Part of a small language model's weights: vocabulary 2048, embeddings untied during training.
Each number is 500 + 50 x the weight over its row's rms, rounded and kept within 0 to 999. Layers, rows and columns count from 0. Numbers have three digits each. The size before them is the row's rms in percent of the matrix's.

# down: layer 5 MLP down (transposed), 512x128, rms 0.0363, rows 220-266, columns 0-63
# up: layer 5 MLP up, 512x128, rms 0.207, rows 221-266, columns 0-63
down220 094:476594381504478525454453529483509431496401486472513566531467577479530447538454578479500517434518571542561500359503495468472572468571523445556505515544508499475442473443538496530426556508487561
up221 104:515580481516494524476431459461466521489431475541490454500509429482413519448455490502491474458516503488556544586583486540569489516582555382513462512468505425470472523573407568528432470490473495
down221 099:464497446524523508505465520469550513472501522421475544441582479484440403476440561490485527520506558539562494536589423532468508483434514476499473531521562566546501537474535526552509646550516548
up222 102:563549562537438656518542503552546545540495534456470426592522487474531457537562518461489532418507471512499395562481507503536475554502620448478537389480598504524507537532449496516430566541454495
down222 107:581540510529467515435599503477491614403528442457504513481521474543526554549623492520515500500476433492538482501440601576450432551513516502491558408494480505495461480415442556475550555483496464
up223 106:574464467472516541453511501565510494663602467391541515595478549491456534470563505446554472492492381493517477472471495570523459616562499462449465587509463517529555499527499501529572506496478498
down223 105:549453517556410449499495442516533542527544461461488447477474548472515468440451480511512506540544531489425435652516524596554570494428466437560501512542490453493490499525462491542544436544457585
up224 100:510499462469524500528532433482455541492502463486530640531487581552547555490453488491516496470472486436435570507541377488586562544484557532499475466490438470423594490512475506558563589545452476
down224 103:400538534532405555575489536611476468519422458539513470625522496401431411501600524460497592455465480437528496533533548548486426486421542543477498504549503611531454590551497542523444521388495538
up225 104:533471423482511542511627523554539562490547482444555522429509543439515430523619554494554432414526492478503518469515545426418470439475534479532423531582525498527476472524565469476338452543501487
down225 105:481506565531569400526482504499490511515537530502431507467458437554456486438557462416457505474427628515433439542432485472513478519403461580456538458434527580488490483534529604382649576412479408
up226 102:562518426442543529528484536499536499564531482501446537554568443434561559586548455554537479395454547522474517537532440544495495407478456524414586534508479507476484467473575584515393500467541494
down226 102:547482440573482574476471459454473477515492518613492467413438533519532404454370524646494501536528494462526463499530524496569490555592450448445452523507546541532433568569468510506526495573559417
up227 096:506448442528493504585590531625423504532547607541561513599476505521507551464380528539492574422546426485507379560480538452452492468515537460550412583497505541494490441498447568477519558490453496
down227 098:508462554424430510540445542597437490489524526485482467515501513501517432497515553469557487505421447456533510515508447536526509546479556504456528417554506491415455507506546537482439493542446604
up228 098:515511470516486573507539496506474474527544460463475526554481416526451400547491497468484513537535386588612518503391488507523515534505459462480529552462484551409501491518522530441548472488520482
down228 105:510455427472491588497499527524519448356541461488464451433547500554533584486485485489430442429505555455412579566484564514482492549500532473512466435588491465485518441461533475593459512484520477
up229 103:548541453549402529513447537462461492458513496522503505478567438601524542452432443404600429513535504405577512547529466518483454481417484478425466497594438472498494494525502538496498523536494480
down229 101:496460521558477524444481523496471490583607483549488427639555528403441561475582488514527412490569525533404535426529481559492554496497475563501440535399491463516463458505416428446373494422461540
up230 108:504522479542437515462506484463528548504464413591442517415383479522547462416482548473421445470442463515520558453477418494464431524631563523547475432417479409436485513459469495482565501473529520
down230 106:602444472476551485514482478399436468513448487411586475628453518470592478444430466584521511414490507500442467631478578472529508546518519475519485391511460480520484511617557449509534486528529570
up231 091:472430549505472465458392469502460530414523468501573535510392430559409403546539439429511498483426550490549536455507519526570433432509547451531588449502454482552488522424505547427563504488391401
down231 097:504504462515610465492514545429457489541487610541468515490618670508579491467513588565568501524446487434441467465537550533461541609494550487541504444550488516485453472562477446572407491540602510
up232 110:532456494499604458527491559580570511472439523582456500526485511409505453603511489480498418557535512520465528422434493562469527503442558451453456560516520490616493482570386493370439561398529491
down232 103:441536493471534467519479505447482545542473562494475457540509445521502464549489528533569606570426583439563529475513527446447543484590438508540539424563551565509429532453488488440526524567521559
up233 101:534564449545562517429398529485465418582504526506502451506538590518477437443534488495478553483593545568480519503465539459519510552407568452511542483595477611461575445512557643489513505448472430
down233 101:543535462626450497514486546499389474416495540496543546502496517516589429442477563555463514520614536493433540450499462545530474511485565573532401479443437563527455586443523506511443480617556504
up234 107:518523453568490479574484523512505480496508480519452492529542516516560427427462521557483543545552537448573432500507428429573425509489525548452466437473424523411627490538540540569450503432512394
down234 103:548396488518576445533525484463463550559500455604462447447444515424472556458517534400605602521462499468570442502541504582449509495559517539476467489494476460538436451507559481521546418623421506
up235 106:497484489537534431571445598504517541486537496488590471543470460475560503513523565479586484474420532483516521601479495356485534399478505481497537472396480518499579457442586499560594559547494459
down235 104:538539586521544541543389455541466510455463356427509507488451481526623538537489511540423379578501520502579498495494487539529628539556523492464479624508417487453455551533555509603481511545562505
up236 105:592527494493472507617545477607529454489543423457452540459497510429443607446599493578509458489439498451443494494515496497465555453562494446453468510458541376439482458511550444547509537493548531
down236 109:509553538502568527501525500478547520618532506598465573480577537590498501431545499435551472480543444562443475516453480472527576449461522488475624579461406539401570552470467500414383451528564533
up237 106:502544578540543529460433389467599570527414525521486523549520539588565467451436437519589478460578627538567447453552447537530497571453460511475534514564455438466579559529549496484483498447513428
down237 102:568452457502492502617490544492481541494486574393447529478485473506519555550476565489508440454517391523529446593446490560519495413542448477470525563504448541514509539404509559420528518569513419
up238 103:440512490552511510507432431517452595497489515428461485467526533468589366447480531505559553530568458494547521512496566429544501566529537515542342515536492606502564564560428489489472566468475330
down238 099:424542539463452453528494527579552526447441449441376529564383403526491533570445561515600550583479489425533442466470511474423468550403576526475537598425522514502473473441627521495510456497560486
up239 100:532513559584509623513461544475441461491448435565506497535543462477475523486569502419544547538510450494448587519472519525515546476454418572497454612472591536433533453532500397544475531418404423
down239 098:522581482451421449454451523513546605548473539442467536406479509494411422496435459521574455449595481470458451507489418445525471488506493449554603467531585444513421478472665521584515543454514577
up240 090:504423606402465519518507476568452505505558507556564477449549406477464529497522406572508545522547493512523530467481479482522430655449518406453557469530544555463469396534535486498433446471442611
down240 092:537505349478534514503397486435579536514625553455471558499446601430561488541491527458516475467435478438534496437554576532480469544479487484459508491475384470613553486572484432542474495537424407
up241 095:526472498404508579441459440490435559426454483563546424507519531442442358608472512532467522532536569461539492513586484476495465501484479458454473487491538426551427565627504571572535455475458440
down241 096:412482515483477496585479562455487439471537519439483439500373443496550509530378485457500552481468570518522515520524524512443517481564526354521537480444388380444438475467474524495462582535501550
up242 109:532499491477540539481478426526516498557580421515364505569450459549511531508486402358488439420449531560549467467468516489420517541478429389449549462392460455422499448556525500561422516528549464
down242 106:560503515490457485460563465533543407431503568464539540463626445589529489498528561517467462491567532452531460486632480573565517520433458499514568397483481558540519335526442528506433510546498546
up243 097:423423559436469480438532452473523551566528373597497472586476475513421511530508518487550459431549454478465430488521402522468449552445417473465519519474504573502623567475475587556473562474416525
down243 098:478425472555507606482422517566482487599479563559529438496531438514535542492525530496550507539509531421512497539510532513508459508535454409472582526469548429516531448556462444492557461528406539
up244 099:516410489486447476476526429512453542497490388470452556527446520426598468432507460507485569504496485421598549459597474510549457499434414515486576453457458546431485397389481567503447546443575470
down244 098:528483523478499501419464483479479443580494458447559564488494487444405352549423510577482453403474441505514446490472445494491527599578560549512504517471534505595435496513461376462469490445445489
up245 096:468453608435539544455573498459483508571525435558438481513503510620466439440522591473457504452432527433481504475459479499496467494507461463504468529473520542474444469539468588479482490387512537
down245 094:502550462486520443488542491560514490475503420542531620460551466602458465533370471430594526443533530561447484521528478465527456468501449449543522528493467517577539546470457378453469517482446502
up246 095:558493525529549532486549632481604550499509581545482587562567451490470476506468529547543521460477540558492492512534576444471514533562571524536475614532456457524588530546472506503500526556471467
down246 101:529566612463573383507481482570477485618443568493493547515425520494544506408464492487479478448538415477494447491521429541544555476403410480544511469577534474514411587557578516579562537526486457
up247 098:491518504529469536550496412447560546472395520537470558568504470557578488447490544488537533508419532520565446519498542501475587497467494440415492533510490531485390526409521509476588469409403482
down247 096:536415459501477505468502417486488408466509491484473423570459487422523460513509502434458527552569526494531509432483503585612463572550513547578534560503451402481527508518484506505481420537558520
up248 094:434548530517379483446466489445568572432487552507536456437551508451500479467520565522537502513472419460491432485488517406520514514491590472421553501483485451574493466526493510477532462510499496
down248 097:437538403542502503634521578539494536599496536488522469494467521509400538509469486486505386476581482575536465504476468535465581533608514536484536533441570555533416555487568513484487468615572577
up249 101:508431533473549462481478449440503543638515527456459447637460484414557425548526558516518425542508481584499524459510551570539528465414549539483423375507467514573482493438427531493511524522487494
down249 098:502401413470413581471480484535566491527436471470403515389518565498604473524399533530516462479459449438554450462474471565565505529534534506498489536483520501551514493503454460515513560407485534
up250 097:569500437557571592553518444606492524530470565513548463551516483534476427472487470467523560485535440463488518514511479498478487553531411470532567557529490502511490491494551436458523491549514475
down250 100:430431465494525543554533582388466508439535460482564504451481486511556504627576387437380586479523543459528494446484507541441410478431492563531494502506465410571500531545540555528492556482491450
up251 092:460548459594458547510596517501496572506505534605474439339538480545496462461542443462541526422506454548474554502459544489496496471511458497517485485383507405541482483486553546465561523486478541
down251 093:539559471434540508451580490446496602485496438517474511459558447580427491519438622483485593468534552557494470527473557530448506491498472449512461508556492532568469475429507450456579601491404536
up252 106:585583428469475454480539473462524539517490479547443410449559543514568465459475531494520556503528482516462515424451430491497529530441467500456421514609556437477426551483415547514498398492504442
down252 108:507477465520589496527545482532558467451500540474543518490481521522388597450421584441485488568392520492457493551516540541423486522479530398478597495446508528446504398566483480492557513519528565
up253 104:571516504451567490470588534445498460537568531470456564596502505472516539587563486463489463386417540447492469546459549567514477569483466438545539514606469385369544445531427502506434494398441546
down253 101:459563440587540525450603460478513527550484518473536522464418527462459465544602502450399456460563563343477539613515524521502380524516474489551522515524474511495495492508513523497491564481476476
up254 113:563512545459489510448505548584452553506520579444537611430445435520434525467542664520582501447485481476419451528521566553495570429486477553553501552488466516457463438514461494543522615537475448
down254 108:528454536595521561476493510489513556486591539509433495490545494478451513497441462449545563454500477525527440530536528552585513423542492597594538442457455508629542493506467587369522497520414509
up255 109:461375432550402489502523463624487557478542493518508596498504566526494477576529535443473491437513487507494522482574467514484587414475455581599528532509424502441589494479502436373514456469474517
down255 111:454525484500394453480482505602445489503512543455526491455488508435524471489457472522452486534577509455532496495532422480501459480513428399474470406496562462477470444596546559483513565386483566
up256 095:516479558560528521486575418451477463462428472502526485521521490478436508479430408460501606526510522517467497456495429572537510443498526372438493533526506482445614477520477476474428542435477523
down256 097:477488461499511447477527520494514566401473517568576503559532572442508402514432451575576518402512535497563588365510448505501538499483388513464508445507539516582526540396527499478392541564553550
up257 106:517492492484436472514465433489414545516483492462468563454491501623513441437473474430558469501524408458446506641402458434452447414383503573532523510562495490522431515521473527436490498508482435
down257 107:496465437467422470515368572519484486592413559595453563444563526561495499553439500453442543522626642504471455528525509517464546557468483568574407549518451533507484441479534505473489473431572502
up258 097:582469431451576490537512517530520513538556488449589465450505558489473420530502443524540534426551440498519518480463435426581502643561538354500434433548517458466471534528476509543492495503498528
down258 096:498488462482455501521462536470553427479408482491419529477461491473617533536504521553458577455501502429605462553450483580556371381458473552524537504453460495509467503486479485553543424442534517
up259 097:542596545562524438523554608518405542541516510493506565462539543507507449474476495503533472478550482547474542580513495550489468519514442459534545619498629557431495474577611496525466469604511459
down259 104:446475491534501500501445397574526535524518468596595544540446541450530496536552474521558483465505437512508513498451453459498604561509509540508522509496491484479438505428466508515430522542426535
up260 111:556502455527613525504459492427501546487413608485563453477481549454580441563520451456439513401545555539503567573471520556595451476491493646575501536572526487448597534548562521541497502429490519
down260 106:476471543505435514414549521510565518466511420429468452474399478375496489578492534553551484576480510551507425454519531578487398460504545469484387591488477517487519563477465465508508494584368478
up261 107:555430506450490519529499448501349559514489490425480465467514511617561452520554431478357454460519541484477575513440453507553536488532547408484552445556484538457517492588518470491544501470595542
down261 103:548540459543506486469530505509505541511444479519528475498513449477478579505594479504542471517387450545421475507520498564446490479540531374447484443520543492536479526552487476474487450545422527
up262 107:537544513453657553570512603546543531551599473540445474456592477527613507527452563488471511539520539525389448486541495571528505453426431528485490554487448515464561499510521501478522549420601424
down262 109:636461519469506440470430470327539466480524412518586521521575549517447338540556499445563477511586407466564555508471421487498500457478504620633497523492522541554459494460550501504501505448450529
up263 094:549525444488560529490593510459484581549567460497486529494462544533520480491563552467437469441508484484418577494415474517450517540484478402512559526584436519416515505484408528510426468492517490
down263 100:462429526493540429521460579592472478493499503521522488427519375512426498518511624461616478473493569531523485491434536521507388564521517443463475506556445544591507395535601468513519480507501468
up264 106:471478472473465535554451596541461575457439594500522595359491490499519465542544566562510452622622491510539457409517526503449563476592553460434485480600506502488517474582509503496512440438449422
down264 099:513528544483545523437558434468496490338538445577486503588507478500433458500440469549526512398512485541569602479404533474507501533546430511502594503565497479532542521421427589416529585502440567
up265 095:481450491476406596412476448572498478564501512530424470536522510382479458502534542370516463478433472484471490437474612491474573501467559496477495479521472495521571538473491503443505562595472434
down265 098:550418508574550415506496475533566500464477433515468615536436522549460485522574515595418557500596478498514400518572519473476435516527450540576388515496464520476501412471490494521536523456502581
up266 095:587452471514562451567444575390513503439438490573548548502515495500478424509555499449508495497479557528610576473535491526532417487471542587529466473436524406505540443543536510433485575446590537
down266 098:427503472503580486452454426527529489469503397544525534507488503491513508439505449557528484484548540504527506490484525534537444510549510402507451454619470465449472483465433519496438520531458518